From a checkpoint of a small transformer trained on Wikipedia: 754M tokens.
Each number is 200 + 20 x the weight over its row's rms, rounded and kept within 0 to 999. Layers, rows and columns count from 0. The size before them is the row's rms in percent of the matrix's.

# layer 6 MLP down, 640x2560, rms 0.0646, rows 427-467, columns 640-719
101,234,205,200,203,181,226,212,195,231,222,185,197,196,165,186,210,208,233,228,213,228,181,201,171,210,222,188,218,201,194,206,201,249,205,181,192,173,170,160,229,231,190,200,200,198,191,209,223,237,190,163,207,201,189,162,255,202,171,200,177,182,220,195,174,190,227,195,196,206,189,197,206,214,165,185,185,201,205,209,232
098,178,213,197,197,201,202,198,210,207,203,219,223,222,196,225,178,196,210,198,161,204,196,192,193,173,217,214,208,219,195,194,218,213,222,215,223,204,197,194,172,194,200,181,221,236,185,155,192,202,229,186,204,225,189,214,218,211,203,181,188,209,181,186,190,213,174,186,186,207,227,216,168,171,186,225,203,207,190,191,230
102,204,202,197,198,236,200,232,210,219,222,183,203,194,190,206,226,211,226,248,222,206,191,195,192,189,204,191,184,224,199,216,196,196,205,212,179,209,204,209,210,239,224,198,194,189,190,178,214,198,195,211,180,174,176,194,203,192,198,210,169,217,169,212,184,198,191,230,195,188,179,214,193,204,211,185,176,214,207,221,217
103,204,222,205,222,158,211,191,236,181,239,180,171,203,169,185,197,167,187,177,195,226,203,211,205,249,210,192,187,207,182,194,191,190,165,190,160,219,195,204,216,175,227,254,232,212,181,199,151,219,200,212,179,182,208,202,193,225,199,205,195,200,209,193,191,210,187,242,209,198,223,207,190,209,197,213,216,211,231,208,243
100,200,203,228,206,207,197,203,196,171,190,212,215,171,241,193,233,162,198,212,190,188,183,197,197,203,185,188,148,188,184,178,180,223,195,203,215,210,226,222,191,227,189,187,205,224,223,200,201,229,198,171,172,209,211,206,206,178,187,203,208,199,193,151,191,222,223,208,225,202,207,206,234,215,192,183,198,193,183,188,220
101,199,192,190,173,194,164,214,194,207,203,229,198,203,190,235,239,216,184,195,199,215,222,190,223,204,209,198,181,203,187,192,184,236,226,220,191,201,201,203,166,157,226,179,205,202,199,171,184,174,196,203,218,203,231,188,206,184,239,197,205,187,174,172,187,198,244,202,209,159,201,225,205,188,210,256,211,179,217,191,201
102,176,172,210,220,214,195,213,216,186,203,182,214,194,195,196,181,170,207,185,210,202,195,222,211,227,179,175,197,241,204,199,184,166,210,205,215,195,219,189,210,177,191,189,187,188,217,204,184,185,191,189,220,226,177,216,156,150,175,188,174,187,233,211,185,198,196,198,226,196,250,190,191,192,215,202,232,224,196,203,204
098,226,233,191,195,203,214,210,202,209,161,159,191,216,188,184,204,206,175,178,207,180,241,160,210,224,205,190,205,202,179,208,227,175,192,207,187,209,170,190,158,199,208,211,224,185,210,212,208,183,182,198,214,192,212,214,207,181,205,213,202,182,183,242,211,217,225,188,150,216,210,159,229,171,236,205,181,200,226,200,167
095,184,209,198,197,193,215,210,211,202,214,208,200,200,208,207,213,241,169,201,178,218,215,197,227,155,244,251,234,179,171,218,162,220,201,195,151,169,216,225,189,184,199,196,182,176,225,194,183,190,194,189,201,199,214,220,187,169,229,196,198,182,194,185,209,224,199,195,199,184,204,185,181,207,174,217,192,187,251,187,219
099,191,186,192,241,200,237,178,225,199,212,172,211,181,197,161,228,203,193,200,164,197,199,218,155,184,200,199,200,183,183,215,204,197,207,230,189,218,203,180,220,183,181,216,228,179,215,192,196,207,209,171,204,210,182,206,207,188,167,185,187,191,180,189,214,163,221,213,208,203,209,216,194,203,239,181,196,202,202,195,180
100,188,185,184,194,208,215,184,184,195,205,215,217,207,211,214,198,209,202,185,183,213,184,190,228,176,193,192,221,218,199,203,207,191,192,239,193,186,189,211,199,232,166,187,216,173,209,185,196,203,184,215,195,213,227,188,213,198,214,234,182,197,206,220,207,202,191,198,176,206,206,185,185,165,193,215,207,189,203,177,205
104,186,215,214,225,201,187,217,190,207,235,189,190,209,181,188,191,226,228,179,230,217,194,216,192,212,192,200,179,183,186,209,250,217,184,197,227,196,240,238,185,224,214,215,209,226,237,206,221,214,217,196,194,194,183,202,161,203,162,215,165,216,245,191,202,161,200,203,201,208,182,232,190,209,244,173,215,201,182,221,198
102,223,176,216,218,228,193,203,210,181,212,180,190,214,189,209,240,197,199,201,170,204,195,197,160,216,229,192,214,227,194,177,186,219,187,181,188,209,201,249,186,201,200,193,197,234,216,179,206,210,207,190,222,184,235,196,192,214,234,207,199,191,172,170,232,196,202,186,208,242,196,197,168,202,208,226,240,209,189,214,197
102,234,188,185,167,215,193,196,191,225,166,198,177,209,171,206,203,180,248,184,213,227,213,215,187,217,242,208,208,207,173,201,197,239,214,177,212,212,157,192,234,228,185,211,235,186,188,223,203,216,197,228,185,184,244,197,198,195,201,201,213,179,218,220,190,216,183,203,194,197,256,209,234,178,214,162,247,220,203,179,203
101,227,181,169,206,187,175,191,199,195,171,175,200,203,209,210,168,159,211,185,182,192,160,194,195,231,212,182,200,189,201,199,213,226,209,207,189,191,179,199,217,217,205,199,198,230,210,241,215,204,206,208,201,199,194,180,191,203,196,216,219,171,218,167,184,197,201,228,160,203,174,176,226,211,194,231,162,175,185,236,235
099,199,197,211,201,168,188,189,196,220,203,166,186,212,200,171,175,186,187,217,207,195,207,213,236,202,214,221,207,208,224,215,222,177,191,195,159,179,202,212,219,220,191,216,207,189,229,176,193,202,190,178,186,156,198,201,226,202,180,174,193,172,238,146,191,153,210,208,217,201,223,234,194,196,221,170,182,204,244,181,242
099,189,212,201,185,229,193,251,196,221,208,188,237,199,181,220,210,192,213,206,163,245,201,190,210,198,206,261,198,215,213,220,205,183,198,205,197,203,223,215,191,194,182,214,206,235,228,212,191,216,196,187,182,220,256,205,204,219,158,226,218,237,200,240,206,213,173,208,156,164,214,202,221,183,222,153,222,184,206,205,170
102,205,225,205,221,202,170,187,184,196,188,197,218,193,206,177,205,197,211,211,189,185,204,190,191,172,188,199,179,194,206,224,187,220,200,193,215,204,197,215,185,237,192,202,167,189,198,224,224,219,221,213,185,217,211,189,203,218,202,208,212,184,182,246,206,205,193,213,199,186,187,215,197,213,177,170,186,185,205,198,191
100,200,193,221,182,176,206,192,202,193,215,199,195,219,191,179,225,228,193,179,196,223,194,195,204,197,209,193,184,182,208,206,194,175,202,187,202,183,203,196,191,188,228,219,164,233,197,198,232,199,211,177,221,194,188,195,221,186,185,168,199,216,200,209,196,187,172,221,206,197,226,203,189,212,202,184,211,218,205,215,182
098,198,236,216,174,185,167,200,213,208,208,180,213,184,180,231,166,193,175,215,203,222,208,224,197,202,191,211,227,189,206,179,195,225,225,187,174,230,185,209,213,205,183,237,211,215,208,209,198,208,180,203,192,198,199,202,220,188,178,227,175,192,177,181,193,206,202,227,200,203,156,246,223,202,203,203,208,210,221,205,158
100,162,190,188,239,191,205,194,192,194,200,201,210,177,228,207,215,246,173,194,244,182,193,192,192,209,176,226,196,167,240,191,181,210,210,246,219,195,198,225,226,197,200,209,159,192,211,170,199,208,208,160,198,207,195,202,197,200,201,206,198,186,199,207,228,185,225,198,208,199,182,205,213,186,215,215,208,188,156,208,179
099,203,162,214,192,195,217,214,208,237,201,195,194,197,209,202,228,217,169,202,192,191,201,228,214,184,185,209,221,204,189,216,174,228,191,216,203,219,209,203,244,189,181,236,203,224,198,236,211,159,220,222,211,172,200,212,217,207,202,227,176,200,204,181,215,231,210,218,220,175,221,212,191,197,189,207,214,166,172,203,205
103,207,191,189,197,156,203,243,228,201,192,194,196,193,196,196,199,180,206,207,197,173,213,181,211,208,221,200,164,216,186,189,216,217,225,222,224,228,189,199,200,231,191,210,207,223,184,206,219,194,174,173,221,167,174,213,187,197,217,220,182,197,194,159,192,238,213,196,205,219,263,122,203,170,193,227,196,180,215,232,233
100,200,220,177,207,217,211,208,219,149,237,189,207,196,196,194,183,222,220,171,220,220,193,162,242,237,195,181,192,210,199,188,213,198,207,198,179,192,219,172,212,175,222,236,200,175,203,201,197,187,205,186,198,189,213,206,187,223,227,242,177,223,194,180,193,191,174,209,194,170,216,232,227,206,218,181,179,174,235,215,197
100,206,206,225,184,228,229,195,220,188,221,210,193,174,190,156,163,195,208,175,183,198,201,206,224,202,209,180,200,194,201,170,202,165,213,203,208,198,192,217,191,180,187,183,201,185,203,199,216,208,174,205,230,207,225,204,168,186,252,228,202,202,188,193,190,219,187,223,171,193,199,178,217,194,197,216,201,208,235,203,224
098,181,195,205,195,195,202,202,190,213,236,222,191,206,205,203,235,206,204,184,178,214,199,178,177,199,196,194,195,196,235,218,199,206,184,217,209,174,193,203,234,210,193,189,173,206,194,207,179,191,210,219,217,204,180,201,172,208,200,228,197,184,168,179,157,172,210,211,204,197,209,202,184,205,228,245,204,216,195,198,178
102,189,204,242,225,201,234,176,203,231,234,206,228,196,192,171,191,188,220,222,193,208,218,210,200,221,206,205,207,220,194,199,231,160,212,209,234,241,209,171,208,206,202,190,164,218,198,174,146,194,216,240,174,206,200,202,217,202,163,209,186,202,218,188,199,189,223,211,195,189,199,206,241,179,222,174,190,235,180,186,194
099,203,227,202,198,230,176,205,143,171,238,183,211,202,200,199,205,178,216,202,204,247,191,208,188,181,167,200,205,207,182,173,225,198,207,204,226,213,223,201,213,201,224,204,172,208,241,189,217,220,226,219,213,226,201,194,206,156,181,187,229,211,176,228,185,252,175,243,165,207,216,183,184,250,202,195,210,202,176,185,201
097,208,205,197,186,215,186,228,194,216,218,204,212,266,168,212,192,223,225,188,214,190,222,193,154,188,210,211,222,222,221,183,204,220,182,203,202,158,195,164,200,217,210,204,193,190,206,194,196,221,217,177,205,206,223,200,208,236,177,197,229,199,222,201,197,194,172,219,187,204,183,191,164,206,224,183,189,213,173,181,183
097,220,231,211,228,197,209,185,218,196,180,186,190,203,198,185,180,207,202,208,215,203,226,209,235,197,188,215,202,207,202,206,191,174,211,211,220,199,216,210,198,192,217,171,215,212,198,198,225,179,221,217,213,162,198,198,191,170,175,174,187,205,210,219,258,191,234,205,225,191,206,205,151,208,214,212,160,188,186,196,168
094,223,201,182,163,218,193,183,215,206,186,183,189,211,169,245,203,192,186,180,193,215,169,164,220,235,171,187,198,231,195,182,202,196,189,202,199,200,218,200,180,224,210,236,183,218,199,215,211,201,208,217,208,177,196,226,228,200,193,237,197,170,176,176,163,238,204,217,185,220,190,199,185,227,223,199,232,236,192,190,238
099,221,217,207,202,190,202,213,198,217,148,183,182,198,208,185,192,214,208,209,168,185,189,196,177,191,192,230,195,185,193,175,212,196,192,214,201,181,193,197,210,211,188,186,183,158,213,198,187,190,199,195,200,169,189,209,171,199,218,198,197,183,212,238,187,207,213,171,206,181,186,202,207,195,197,247,201,206,239,226,218
099,191,206,219,208,187,217,233,163,186,201,180,172,171,229,199,202,176,214,202,199,223,208,196,200,234,204,183,202,213,181,220,182,183,148,178,182,193,166,167,225,183,170,195,237,182,228,200,205,191,212,206,215,177,201,187,183,181,236,222,186,221,223,195,183,206,185,185,206,179,200,224,191,182,215,211,195,209,213,201,201
100,169,217,221,208,178,175,219,227,218,257,175,176,179,193,187,209,200,172,167,211,218,147,174,198,229,194,203,206,183,162,192,225,191,207,219,220,191,162,204,199,220,224,209,192,235,205,215,179,210,188,189,166,189,210,188,237,211,208,221,168,215,198,198,213,185,185,203,195,222,224,228,207,227,216,164,262,193,167,185,250
098,179,151,165,189,215,210,220,155,242,194,161,198,232,188,170,221,222,247,204,198,219,207,180,196,192,206,176,224,183,219,171,230,228,212,199,222,236,147,195,173,185,197,217,218,193,197,202,184,220,179,204,189,196,231,197,231,214,199,205,219,213,235,194,168,167,186,212,179,196,214,197,170,207,226,208,225,224,213,196,203
098,208,218,206,204,219,192,232,187,221,194,209,194,196,222,192,203,207,146,196,211,176,194,196,217,196,194,216,206,198,200,198,173,222,197,218,227,203,197,158,158,205,210,181,184,194,232,210,240,193,217,236,241,189,187,225,197,173,195,203,193,202,196,205,199,217,222,169,212,212,203,181,205,210,196,177,184,186,196,243,203
098,180,251,178,161,192,182,191,173,220,210,224,199,210,186,190,210,221,209,226,202,220,170,179,235,200,241,181,242,199,234,187,180,189,185,198,227,204,186,229,205,189,202,205,211,177,171,222,190,217,218,206,185,192,209,205,231,202,212,204,179,215,207,185,194,222,181,216,216,189,227,201,227,223,185,209,176,204,183,181,222
098,203,211,192,179,176,187,199,214,203,223,192,208,188,194,157,236,235,180,220,211,193,207,196,189,215,215,170,202,179,188,203,196,209,220,173,208,191,149,153,190,201,226,199,212,179,183,191,214,189,194,226,243,190,215,201,237,208,225,191,209,192,217,196,211,216,204,199,189,223,216,172,169,205,188,188,173,178,239,206,175
098,203,228,208,227,202,211,208,222,191,180,216,179,161,204,224,208,175,190,208,204,208,193,184,209,198,200,185,167,179,202,213,200,208,206,186,208,197,212,224,232,222,179,213,208,185,202,202,213,206,148,194,176,150,220,238,206,193,215,199,179,203,207,201,205,200,200,191,203,222,165,210,238,181,229,133,208,200,221,197,208
100,180,198,181,239,188,235,233,208,207,242,178,186,198,234,206,182,173,195,186,192,179,203,193,184,191,198,216,226,231,201,196,227,186,212,215,204,219,218,184,233,210,193,168,210,218,192,228,183,195,195,181,205,213,244,177,166,199,218,207,198,183,195,201,220,214,197,203,195,229,192,197,226,222,184,198,233,178,194,183,226
100,200,190,169,217,196,207,210,193,144,183,204,173,195,176,196,177,206,209,223,176,198,203,219,178,194,175,178,227,178,204,164,166,250,186,211,211,218,186,220,239,165,188,207,197,214,214,221,196,210,208,223,182,204,161,189,202,212,219,192,181,153,212,188,229,232,206,193,192,175,170,171,201,238,190,169,186,188,172,193,219